{"norm": "layernorm", "attn_scale": 0.177, "tie_word_embeddings": true, "extras": ["capped logits"], "init_std_up": 0.0238, "weight_decay": 0.049, "max_grad_norm": 1.0, "warmup_steps": 200, "max_steps": 4249}
Each number is 128 + 24 x the weight over its row's rms, rounded and kept within 0 to 255. Layers, rows and columns count from 0. The size above them is the row's rms in percent of the matrix's.

# layer 7 MLP up, 384x96, rms 0.205, rows 194-210, columns 0-95
size [101 102  99 109 114 103  85  93 101  89  85 101 106  97 109  92 108]
[[124 120 102 185 120 119 192 139 143 127 151 118  84 177 157 119 144  93 101 121  94 106  96 127 142 117 163 126 126  96 120 159 164 138 121 100 139 135 162 100 113 147 120 129 124 133  97 121  99 133 164 163 129 109 110 114 182 170 171 162 118  90  95 125 114 107 124 130 153 133 109 149 150 137 111 151 146 112 115 150 125 112 113 115 113 120 109 110 109 118 160  89 143 100 116 159]
 [115 119  83 114 181 102 121 111 147 124 135 113  74 108 127  99 163 136 121 154 147 175 139 149 100  87 118 156 151 119 120 145 149 116 133 141 102  85  83 138 170 141 128 119 143 148 137  96 121 140 133 166  90 118 111 113 108 124 128 113 132 126  99 152 128 145 140 118 106 106 107 114 194 153 167 141 147 109 135  84 139  98 131 110 162 115 134 121 117 189 134 137 140 125 124 165]
 [124 155 100 122 109 140 176 126 123  88 152 160 101 155 103 106 144 143 158 134 113 132 149 144 129 149  94 129 120  90 105  96 119 144 123 123 162 121 173 164 137 109  94 107 152 100 135 118  87  69 138  99 110 101 135 149  98 176 110 133 158 121 133 153 129 152 154 132 128 159 103 169 143 101 123 179 104 126 157 104 116 143 121 170 108 146 118 159 111 136 114 138 106 108  97 146]
 [144 147  77 127 108 149 163 107 137 119 116 145 143 148 108 146 145 128 145 156 134 114 110 104 169 107 109 154 142 140 146 124 146 119  96  94 180 128 128  90 113 104 106 139 158  86 136 100 120 165 116 133 115 125  90 145 144 149 110 144 130 126 140 110  89 132 121  95 180 150 182 170  60 167 118 126 121 137  97 130  94 136  91 155 114 134 154 133 154 121 131  94 134 127 117 146]
 [104 174  90 104 157 142 127 114 147 126 148 141 156 148 134 116 144 137 163  98 124 170 141 137 157  85 157 151 105  96 103 133 115 123 149 123 164 154 138 147 114 122 168  96 112  79 143 106 131 146 129 140 118 174 121 137 134 137 146 160  80 135 136 161 131 122 136  97 138 122  68 122  95 142 127 121 148 120 137 110 151 104 105 122 109  98  82 112  97 178 128 111 133 135 134  72]
 [173 100 114 116 124 139  99 129 114 138 152 110 127 125  84 119  92  89 110  95 130  82 158 156 143  74 143 153 101 130 137 103 159 122 161 133 137 123 152  90 137 114 162 114 120 145 150 148 121 152 144  95 121  90 169 130 130 149 159 141 125 134 113 136 121 114 148  76 143 159 129 139 144 191 138 156 138 118 158 124 133  78 127 148 106 113  93 131 152  85 147 137  99 143 153 143]
 [119 132  92 141 122 134 156 134 142  80 111 151 147 136 154 170 138 167 105 163 116 146 108 134 101 119 156 119 122 132 187 120 166 123 160 141 159 184 138 121  72 131 173 112 118 177 120 127  86  94 116 169 110 117 130 117 118 108 142 142 122 154 121 128 128  93 138 138  89 112 116 154 152 121 144 121 103 157  93 102 109 125 101 136 127 148 126 137 110  79 133 114  94 147 155 125]
 [119 151 120 147 104 178 105 115 196 110 152 140 122 173 111 132 120 175 145 116 136 118 162 179 151 134 121 161 102 126 130 104  93 126 121 101 115 120 121 147  87 144 158 148 133 160 105 110 132 103 156 115 103 191 163 104 136 121 117 142 129 152 146 136 129 126 115 103 156 114 116 101 133 148 123  97 147 103 160  99 136 142  88 129 115  92 108 136 137 145 106 123  84 106  96 107]
 [157 170 127 121 162 122 131 145 109 164 106 169 139 115 129 158  91 121  89 143 136  68 161 109 129 112 110 141 114  86 127 141 133 151 129 100 132 129 110 142  91 125 175 145 175 138  71 123 152 166 130 117  94 109 163 155 168 151 109 145 121 126  95 108 148 107  90 128 143 109 136  93 153 125 116 126 138 140 101 139 149 155 122 132 124 139 169 116 121 151 102 109  86 104 145 120]
 [118 131 117 128 107 116 152 136 145 134 115 165 114 133 107 138 132 149 147 164 112 136 137 161 133 123 138 111 147  81 145 132 170  79 128 135 106 152 108  86  99 130 119 104 118 157 169 120 100 115 153  97  59 156 158 135 128 134  99 140  89 114 100 108 128 109 138  97  99  67 155 109 136 144 120 160 145 110 138  99 120 174 146 120 109 104 135 135 153 177 161 154 122 129 141 162]
 [ 86 126 108 115 156 178 161 147 164  98 132 123 119 184 166 112 149 130 128 101 107  85  86 123 149 144 145 123 123 141  81 110 147 113 157 151 122 125 143  96  88 147 154 123 117 123  92  84 108 143 108 176 114 155 131 137 183 155 113  94 124 133 125 118 136 145 113  84 136 139 113 136 129 101 123 120 150 106 141 119 110 144 122 130 137 125  95 142 115 118 104 173 135 183 113 121]
 [ 90  75 103  99 136 130  83 114  69 126 137 120 119 157 131 124 159 175 128 162 130 178 125 101  97 155 152 115 147 120  81  92 142 108 160 141 161 126 131 137 172 100 128 119 119 131 161 128  96 143 116 131 132 142 113 103 144 160 128 132 105 123 126 137 119 184 160 133 189 186 141 139 114 123 139 113 158 123 120 131 117 128 105 100 140 119 135 114 150 110 131 103 134 108 124 145]
 [167 142  95 119 142 153 114 126 134 144  82 132 116 160 106 124 139 121 112 177 113 152 151 161 131 173 134 110 154  86 121 161 123 107 127 112 125 108 100 103 114 121 147  58  95  97  90 122 162 128 139 168 124 162 121  99 128  47 141 103 129 145 161 143 134 131 139  87 145 120 149 133  88 100 135 123 113 134 154 161 113 122 145 138 116 139 165 138 109 140 111 131 135 147 120 135]
 [166 115  77 132 123  92 173 163 140 100 131 112 134 170 148 130 150 131 153 127 125 161 124  71 136 112 187 126 119 123 130 135 101 141  93 153 128 131 152  99 108 125 106 120 175 125 107 123  85  76 155 116 123 104 126 135 134 148 135 137 156  84 163 121 146 128 117 124 154 120 136 119 117 117 117 128 139 138 157 130 110 112 108  99 112 188 149 131 117 138 133  68  90 143 153 134]
 [119  87 152  85 116 137 128 154 142 105 134 189 136 129 115 137 128 182 106 154 122 126 101 148 137  93 139 147 160  81 111 100 113 121 142 138 157 120 150 132 167 149 106 137 118 137 100 115 190 122 105 140 117 134  89 141  89 129  90 131 143 104 123  88 106 118 134 131 126 135 135 149 142 113 134 111 144 113 151 156  90 109 123 127 151 151 135 146 121 171 171 126 131 106  54 122]
 [105 159 102 204 143 102 124 105 106 112 113 123 145 143 131 115 135 117 167 154  98 124 151 146 104 108 105 128 154 142 139 121 109  99  92 132  94 153 124 133  94 112 132 134 141 136 111 149 109 130 117 127 101  69 133 164 106 121 171 149 147 144 102 143 117 189 138 133 122  94 139 173 108 115 131 149 165  67 158 127 136 172  98 103 151 115 131 126 113 145 124 138 129 122 140 160]
 [125 136  85 112 134 160 113 152 106 127 105 154 149 148  97 132 159 109 126 178 106  95 129 137 145 120 140 137 169 147 153 148  90 165  96 170 167 145 113 112  86 125 149 107 154 107 162 113  88 126 132 145 136 107 130 121 152 119 133 167  97  88 144 117  96 132 128 148 117 157 100 108 129  90 121 119 136 161  73 121 114 111 126 126 123 124 155 136 160 148 121  91  79 158 160 133]]
# layer 7 MLP down (transposed), 384x96, rms 0.203, rows 194-209, columns 0-95
size [ 96  94  98 111 112 110  80  94  94  82  81 105 111  95 114  90]
[[167 121 112 123 167 145  94 149 123 147 125 135 164 122 132 161 137 153 148 107 137 101 153 131 151 119 107  97 139 138 133 112 130 179 129 127 122  81 149 121 108  85 118 144 114 103 159 122  94 161 145 121 135 147 134 103  81  90 140 130 124 106 121 113 128 178 106  84 180 157  59 120 101 134 106 132 106 159 154 161 131 113 104 158 102 118 155 114 133 151 166 121 125 119 119 116]
 [142 118 133  71 123 155 113 108  90 131 137  96 142 127 121 113 160 136 170 105 156 105 166 147 133  96 118 125 144 152 153 149 126 130 121 139 143 143 136 107  97  85 136  95 125  82 151 124 116  89 136 126 144 165  83 133 126 141 155 118 180 100 130  99 147  97  87 111 183  83 134 122 149 143 153 125 116 122 156 119 105 123 141 143 128 151 134 103 148 124 184 131 166  95 112 123]
 [125 105 134 113 102 131 129 137 122 131 137 102 117 137 156 134 133 145  95 178 130 153 118 118 159 139 117 138 186 168 171 169 151 129 113 114  95 152  98  64 101 124 127 151 122 108 127 154 162 117 156 124 126 149 110 141 104 152  67 133 110 111 199 102 110 114 163 116 159 117 130 130 125 116 133  83 124 130 106 136 125 106 131 105 157 118 115  98  85 137 133 143 166 104 123 111]
 [160  98 144 104 111 139 128 126 113 119 128 115  68 123 135 162 141 112 145 138 111 114 209 140 134 172 107 114 129 143 151 154 145 160 157 110 120 122 138 108 120 137  94 116 125 140  94 155 124  67 139 130 180 164 137 126 115 134 130 115 128 150 125  94 132 136 131 142 131 160 133 123  81 135 120 104  70  88 146 128 177  98 163 149 149 120 117 110 101  97 134 128 111 128 145 113]
 [131 128 123 155 101 141 146 141 113 106 139 120 112 120 114 135  85 124 103  79 121 152  70 141 145 136 114 112 125 124 139 167 109  94 114 150 164 120 101 148 164  99  83 145 107  64 149 126 126 169 115 148 163 118 148 144 128 136 112 143 118 117 116 114 109 158 122 121 177 176 105 136  77 108 147 147 145 107 105 145 153 132 142 116 153 124 119 146 158 111 163 161 152 139 151  81]
 [103 137 132 140 133 133 148 137 124 151  81 167 103 105 127 141 161  82 165 125 139 118  97 117 131 129 155 192 120 102 108 128 204 144 144 132 118 134 132  91 136 157 107 151  99 117 119 128 162 122  89 140 158 147  56 110 100  85  84  92 153  79 137 125 146 124 108 118 128 122 150 113 127 109 134 106 120 123 166 137 112 157 112 135 124 148 139 143 138 148 132 136 133 114 129 141]
 [142 105 167  98  98 126 140 119  93 141 124 128 118 128 128 115 116  94 190 146 137 100 164 114 114 113  68 118 152 119 137 181 134 138 119 101 132 112 116 123 137 146  79 183 164 105 121 106 139 127 110 103 118 161 142 135 135 159 176 123 139 137 114  77 127 104 142 126 160 142 149  85 147 136 108 122  99 137 152 119 112 166 142 105 121  93 118 115 138 160 152  96 150 138 121 165]
 [147 165 160 155 140 151 119 122 103 125 123 176 138  90 166 128 118  85 131 143 163 103 122 125 113 100 126 118 119 120 133 154 141 146 124 128 142 113 144 116 130 127  82 166 151 166 103  90 120 121 132  69 115 175 112  98 119  98 129  96 132  80 122  98 123 119 143 120 183 168 169 129 116 133 135 143  90  99 141 133 141 146 151  92 135 104 104 140 124 103 161 138 109 119 124 176]
 [134 151  85 137  92 149 111 121  97  90 189  99 118 155 132 127 123 124 148 132 115 109 106 170 103 101 184 126 134 140 142 107 103 149 115 137 114 135  90 120 131 137 143 115 173 123  92 127 102 149 155 157 109 116 150 127 163 138 124 111 143 111 111 152 174  86 160 160 146 106 140 124 126 142 100 119 111 169  90 134  92 100 168 104  70 124 132 146 145 150 131 115 120 112 146 128]
 [ 90 155 140  90 126 126 147 105 102 123 153 139 146 111 127 106  87 133 108 111 119 153 152 143 144 129  99 149 136 118 151 135  82 176 146 182 101 140 142 127 169 131 111 102 123 135 119 172 168 145 104 121 143 128 142 103 120 144 163 150 143 116 107 141 152 101 133 135 144 147  87 150 119 105 146 112 124 148 132 146 123 123  95 119 128 114 104 102 118  69 106  82 143  92 198 107]
 [111 127 136 143 102 124 147  96 106 130 147 109 127 124  96 151 137 154 122 139 119 143 211 121 103 103  96 180 118 106  97 147 161 124 129 100 140 135 144 147 167 153  97 145 138  45 144 112 140 150 142 102 123  99 146 136  91 114  99 161 113 101 127 125 130 122 142 132 141 122 131 107 173 112 129 132 176 151 127 127 113  95 143 105 107 115 131 134 112 103 132  92 165 112 166 132]
 [128 133 133 139 143 139 132 144 152 128 110 129 125 153 139 113 142 144 136 114 156 126  87  92 166 121 125 121 141 100 128 154 122 109 127 112 105 113 108 123 144 186 113 168 167 109  95 126 149  59  93  81 120 145 144 160 158 128 104 127 102 135 125 117 115 148 127  70 116 149  83 129 126  93 117 127 117 154 130  93 147 151 157  94 154 135 129 119 153 160  86 157 127 117 154 186]
 [103 148 131 127 123 151 106 102  88 122 113 138 120 153  78 152 122 100 142 164 116  99 144 128 143 109  91 129 143  76 166 108 109 143 161 121 118 124  75 172 138 118 126 157 131 115 104 155 127 137 123 122 160 159 171 156 135  91 128 103 115 176 133 146 113 124 128 129 164 117 147 140 111 125  85 154 111 110 166 141 107  90 147 185 146  94 132 116 153 121 137 110 167 129 129  99]
 [133 101 156 113 128 101  93 146 152 107 115 142  94  86 137 155 150 147 102 144 143 141 117 164 104 134 100 124 118  93 150 101 156 112 147  91 120 104 148  98 177 100 121 156  83 122 125 156 126 160 107 182 148 126 108 129 118 133  99 168 122 116 168 136 101 159 122  83 132  92 118 134 157  79 140 140 126 134 133 169 119 133 140 138 152 135 106 103 113 143 117 189 149 126 132 118]
 [112 172 127 137 120 150 144 137 117 142 128  98 124  84 125 120 139 107 123  92 148 185 151 105 109 101 117 132 156 116 127  83 163 102 110 174 133 129 155 165 132 137  71  99 112 117 112 133 128  99 163 163 131 140 147 121 137 141 148 144 144 153 122 152 154 132 102 139  71 142 111  48  86 131 137 132 117 124 156 121 147 134 140 116  92 121 145 139 158 106 104 141 148 152 141 111]
 [114 126 178 134 108 132 129 137 105 109 112 125 163 106 116 122 120 144 146 131 148 131 158 120 141 136 119 112 142 165 130 116 125 123 127 127 139 137 136  93 104 124 118 160 140 160 135 143 162 130 110 152 141 112  95 126  80 183 124 147 123 128  66 142 112 105 157 160 100 158 124 103 189  97 149 153 152  88 144 171 120 134  86 133 119 124 139 143 167 110 111 104  54 120  97 120]]